config = dict(
    num_hidden_layers=16,
    num_attention_heads=4,
    head_dim=64,
    norm='layernorm',
    norm_eps=1e-05,
    positions='rope',
    rope_fraction=1.0,
    parallel_block=False,
    decay_shape='sqrt',
    doc_mask=True,
    train_tokens=200800000,
)
Each number is 500 + 50 x the weight over its row's rms, rounded and kept within 0 to 999. Layers, rows and columns count from 0. Numbers have three digits each. The size before them is the row's rms in percent of the matrix's.

# down: layer 8 MLP down (transposed), 448x224, rms 0.0908, rows 77-84, columns 0-111
# gate: layer 8 MLP gate, 448x224, rms 0.0937, rows 78-85, columns 0-111
# up: layer 8 MLP up, 448x224, rms 0.0929, rows 78-85, columns 0-111
down77 097:535484459468545450480429535552553511502529456423421539475487497562505513520554477536463471505503526477533495607589491428507528532380467579487466501508487414502540570565505444474528553494461454549491405497517574490473473526566499437564509567456529579450505580541515448504506544511495500448531473445487570590479511459512448487534509531470
gate78 106:496518512420467521508522498510531537469556388551518484525561483503510565513535417570421416431436473543460480519486376545448541587528487481470454389475428514545571543506516527509481494412523571562472480506499558502491469379454493566398573513468451469478489465609528458549508589468441497492510508554501409576488520616440475450563467425550
up78 105:539513490324483551448507480625503494491515365517487475531524500397488606444465445481521513489500463476533381490423431519453492583518495461447491470514431564493533439492540554500504477494489497471566463523530488542549508505508571534464530431567450527547407485474503401488407543572467465521444498485473486515514483552549467427557431445485
down78 098:480360555545469489392522519503435438484478609467504432467424505470555386528401466449472461539502539462598501492488530404507567573570534505514518537496566494441416497425450525521463576484410428545478525443527523500501468427451452508488384547504545543534566493542565542464506517468527516472484600474528476472618530487549435509476489515573
gate79 094:603577499469528582544534495539443619530520559510429524548465577520485543496494563523609465465448469475413500551546500563450441491460481474408412537478539562462482501428490449432446515449529377566422463511562482551463514441464514530508450474508403495510541463464470519516520389473410513522580529510500503467473486558548518485567568559475
up79 087:584473489526469447530522476506482543512622547539541554466575451494519546529465539542446463465502490531495491461569456630480451455421462469450485537489539513536557511441462512524507449577439481475390490476504535530477479529483569431455566509527467515459517396384610540600466444477513503507586457425476544447443504475514494604558477536518
down79 094:493505566403507561452500488590548537563561410498593485453463410431471473497528437489517581573533468478424519474553535372514527499570448498535467423486478447471473490438492483465478490443534499486494485536545481438478460456498534632527462503600550496540533531503511502610510500513531594514487553511559514430533471566584550486544503465544
gate80 096:494506561455451370481469537477536443436625537604514487499468536463454544522530554501462510564632467460470525548524445557483418556544510556481577520501573557430471552517593572484566519591583525502557518487460471468477529571470493504574527541438428483446484499526595484539476426568420502539565480441489498493530547522481407522507515553441
up80 098:419471502527529473492416459595565478508452489484510481503476430501519571468481502518469447483597520435515553513461462480533538509588524487556524601521474445474419675579488521437402543458517541397476496471512506461499556455461561477483454534475523463459572468371430511553366420516470451561574447507522498463434570568372561480494441492470
down80 095:461572513487585473499494458518440446509535429446535521439428520523361537509466482458557484496500450536523432443606512464496507571497575427493567416487552552561519492476514427565565517399510470533469501520394433494425555587514363507533554459501463572533462462537541464522576504580499432512475502476420475505497515502512510484559519401472
gate81 102:494459456577450434458472440512529391496480528514509477483507462472553605418501488434563480489551430443372472424526515485491590536472507526378494542567512467579487479491467410556526531451660428508494509512477469560486473468530528511497444550491470521485522506612425429542455393510462451569531438538568480543585539508408476502477476450559
up81 101:543435483527477521500482520542517462490537578452423430517490482469559653489474534507564484475485485387478448527577515487524542495533597494430590462512502419531471436518545510396538450489537478511509486506501534512496478427475511501476500455437505522463447517601478542521539406490481531585455532535443518520586510407500524502544554472476
down81 102:495539585441536428528576440447559485561437567501526531535550440481458527496494489409469530481453497436485512535457504564519482542509480475616468540519477460493442518430490495550541573552539430469539454507477466437512493483453573528461468556429498552533488425543577527557460452504434485388456482462507537482603516479465479472507474514543
gate82 104:481558462482471461447538628506420419504449455496462518558601517440396527445561567490562458572490518428620399573485343513451583508519497549483507644499499566533519532499493567446491532554503436525463612526477519521445463514503464477493510458501518564476550505507397506542457510603600579599501595478467521480587505487533472532465512457521
up82 108:512461541526480470503453369448410490504430463564548628490500508546436415500503521524464489451499442439498514527444431516581425543493632394472550477451525487521546459539497448522495470554485586558491535546382564585570582530507614584464448481582501465577513606459449543529436493502450557515521492521560480497477433471434452518467514513493
down82 105:485536654531544516571508468505399493511482488543530548525476542548460476560487491537433542536606514557536495549523569419538427442467453483443490511602509520487485533512530545657454500555503477538531515525490494476455563519430533504452444540500498484524532539407421483437457543423543552555414456626520485445431433444557388439471478489455
gate83 097:467457393452590448610480501408508552506444477524505489587528466572420537532581559438481475602377409497555469500525516449432595496506404432488507558451593532536506428505531582552517525499486461464498557440560470499459405480442492482515575493450516475571510488566511572470515596541459474462469531539454501474569498486534535469466528523460
up83 104:525461491450627440456566488461534463510439505494511505453605580516485430548495422487656442448589544578461504443501500510460536481482505571503429508438481404471506653526487573487508540438510519486481488490404493506411410600467456528530525551511536507543461443510422468447508449501537567484467524580482514552438513505464518562541518490542
down83 104:509534430533582454614446480481527510504490521480523472510584610576608492531434502478566503543452453562522552429465501546482437705514542549538396465513438457568526539521416525504540475534511475451447516427483451416527445516528531467438569455441535502522481463524563506432458521504449483379470383561436575474555493436529598466490441516457
gate84 094:530496485409526427464453532493483551541537408455518463468596503493474474471508555593473491533440568447426600579572516432546479435490552563580449501541522514521447515408431398481534427490423566318524490498456449511514503427539526472574528487431487509513565484446488452516498514562525450533488451511423554508473483503410509505578598600529
up84 102:485509601538538564480520443569566545578507501465596497426433432478537562502511491453481601497489495515586537578436490522464528451463474557556541553537496450403442487507481477446536516518479520512535545521458491498484515547416481493539568607626613449454436558480487545582448480540420470539533560542509537563493457475567525487517513543418
down84 098:546457420562495466575486497451457425523638393555418468477605454517497615542536442529520507455485466413503459542421563519513465395478532487466516520436439540493493502523449410523488457475528536501536519449453421518499494520400458526446491445590535526463444595500490491539432542489515447446528382502464431506539583534474410557475484464559
gate85 100:425492525591520463515376458501503520402434530520573508478493498579572509545559484529452528408536484490544505512590495562561490448572547429416497496511491483498565454477532515492505476390581443418513521477489534441516457490456496457516501520463506460527527544527503500447553468505474494643482531498507507546574539517534491489474482459387
up85 106:602502455479579419444466589548599548499528491515533505523541523480489584488541582458616367483572497556474415550476487568555435540504495491522502548396556513504460568494436496526501534433586533490479455499508560525513525534472584471533495505440460495429489621501493431533510494379526430429500447438539548564500470479465617435508470415464